python train.py --norm="layernorm" --qk_norm=true --bias="all" --parallel_block=false
Each number is 128 + 32 x the weight over the matrix's rms, rounded and kept within 0 to 255. Layers, rows and columns count from 0. Numbers have three digits each.

# layer 3 attention query, 64x64, rms 0.422, rows 21-63, columns 0-63
147112122117098190167191115173120112133134152166163066176104128144100138077142103077146079066125114110100127103167148114155132117075187135085186118121210095120181143136171131129092096115129134
152134137103138066169126077171067119144195079137146135107108138157163165107071153144120114127154108153126131168116184174154126105139117109081106089089115133068190093168146127113098171107121128
153128150084164186168085143104136146132188165148137108106078097146106170093147150125142192143137076061110095166137132099128133088070143166057140163184106046159107112150096108096113170152179064
072195163153152155108136093131201114163104138115111087115133158117153160177104123132133095160115119152137127129132157135088153215160181143187108126071134074130122136060134124155105083128125112
133115118147123160115226105140076066095112170167166158170098183134168126172180100115104105117099215141135180061114141113148128114154152117168091061075202111151102175080091069105088137119141119
120155134158093080142097115106128102151147162168156130140140131175110102107148050109080154161047181138132135199129125151150102065075093102177184139176136081066106172075073208144096114071159137
116120120130148112148136121103095120151134196082178133092142106091108118108079173170150126095143107144173107145125116133074173102079075101120105098111145068116090144169095140150174139095138194
098109128136166135115126115105166130132103177102123167149133125136123125122149127139150089126170095118069101132108135094165124149099115162105085188129138070084082140161128102142111128122173195
140172118087155073140171088137124096121110129126169116053160193158132122147163095102104137150130125137170106151139135138105149148087100151107151070107113125141140152115130165110147093107131166
103141144126190090161096121155119130144089156156117139136121158187163162124128104139124126122153109035131162109095091111082148132125146168085118160148110055080119102143131118159083126113141127
105191112067118119142141083138132072066196094109158178131116094106178097082104190139120038124150110164127117075071070205154139151132098086133116077188143111150098138198159159148178146135111172
115137115129130100063137130125140121135180083122116177117127146128112113107126168166145157209156153133179147125124167097134119085139111152139078105112119103127140093113115170145128107112113104
134129122078173128120123068091176107124151155086146132100125119134082163129125122107095128141159107148090120092126089084120140182123168115091113118112134106120125104132149140149125139128158138
136122210127138129161116125155071155109161135106169105168120080110122118138126132160111112129068124187114098099139171148118117104091105096122142089092135143107206063086151150182142128082084122
130151148104173133197058147150131115102141131113150098121129116122120121185145106091135132107159095128102088171120097126181163123108183106058146123086138094106152151160135129079141131134131163
133186141175135087100121118122157124125158101154123132154120147152116143129163110140109082087098079152094088089103112142117089133132114122119094135151144145166132168140124098145124149142089121
127100121131130146096195076190069101147091109201107123130087180129133119112137159152110125202163212100152142089167206145108086147119121084127100094177069078171103149110122113119038106125116085
118189088059113111095071075136064128139131152156156173112186191023128185121149176080143101116185092205155066100192088011013150193186188168151133135056114084152184160189184085102136114094119102
111159097128152115180138090087194082076103123110150126166101110147123149099134135135110145140145130143136101128150071137083145179141118120098122061074117065119154160159171135102127113131142137
133151082172125059188169126140111149169092074093114097119130084136130080139096123158172104121100106145146113155136134187196163117118064108182145114138094154093143135176114164105180110134105143
138144117122115130159151095110121126133106167106131132141158192118155124136084112129132077122153133135102149154122133111098146162128128077093121093109100177070133153079078127133141135136113149
103085171133087132135130152123111163122140084174108046122114157127097151142140127087074115127096144132149146132146149135099106116096177156084180152123101158165118119113092113153085150125097077
141124150149152030134136143088105104109145210131148091087195069150110163105147072077128127053127114123109131195136090158128141113099109145092139160116054172148167138140096120123146141128115167
149083176178128126136098102108056134156118138078176071148118141134162112110118112127133094158085139159091098109151076125157179077088119077069193101117206079090182084112156178197166118164138119
108157140176137148131111161097171100085152136093159140108162102142110179121105127090115075140155114177094103171106128173111128153136110131127147159116093132106165136175146138094118186113138105
088135130128126166117135143190134114151147062150079168123072144097151113119170117188091144128181182083152130083110177126092111171139155123084073094134083086126110155186122093116057118133062064
143128114155127134087088121148104113142067131099123147193145184154139168118131129118132173156060149115130091120134128145129158114151092146062144129125166139150113104105113107145150129099121110
117106150161122127184147165129074110164152092156135107187106117082130094108151123128109124103046084142124122115178097142154128107131161089104117143124114130088185116157110132157144150135137083
126141119098164133147176123128092107130131106137096133146137170110154133104125091116116105060104137115114114123118109130132112144123194155150157110109118149133140162108136148132095139158130154
135126125135099128134155149187133134142140096188087092160101079101142124131159163101131121075141130125119135110110146139166125125108148174132139134122141121138171149142102127103084130128105141
144184105137133082149166091131098138126127134079129056123117157145095116119178145143169076133109107158153126106190175123148131101110114089138130144110171200108104106094137120146148049052126115
137132134116146106152170115121141115107157145102125155120161141120107162148096122164111126167173106149112125152080123136098094170175119126166078139128080112143081148108125136111109140091138183
166077075137108118131134147118112137158178175116098100112129143131078124093112182125147120092155127091131154131146127073142135087091113107153168147187121140096118170152116160154136137113150126
130076156115135163119140116097091110165133120111098131146083129112107108187135133182137137166129173150160148097137135111104132154110136133165129118117153108130084076114144136148122116162111114
151160075084139142134112123177152136094170154066146115126130095120099135146149117126119095088159113134087081149117110113150195124071170108094104129135141153120082166211175181094123117154142149
112063151107115144065128163124160115129113172158181139118157151118125102151080143088173098168090122131112139145161182097140088087114129090120117148146139151110176084063113124115086124143135072
194122139089128168131157147090108112109193159098165178092102110113118091108165116079147135057170105116112122132140128145119128132129139133090099135072114165147109129143145144095155132155160108
134166157071094126116108155117118114117129093074120142115169184149111107136164069105123156202133100115190115203094205174139109093094048221180155090151127148098116119130102169110107045125168087
128113139129138107160130153123122134175149092201136133110109117148149147128141143084133116103107117100155108120179087139116128109122166140111138131101109094133089108116103138099159119129135148
112081159120132126136120158114115172097124135129144124127121172132092173137090075169150095148101137130123037108101131091125106131123170118091194145165135158112110125077112142184165130094077105
102015141185188165134180134121127145060074131111097114117202030079114226170081171239116109022165107106101150058109028091110191199202194068026101133114147202174186091111173000065171216134058191
182089163141146128134156143139056148156107092159162132137090138118135124143156154110135088097101123091124151148147150136150171070105148120127183126100122146127186098093087141163128135120117116
108085105092093120069183119157167114084089152127061166110134156128144100142132111140134173156154171122137153162064157110082126136218092128131124137139145186170125113095093136161097100162116152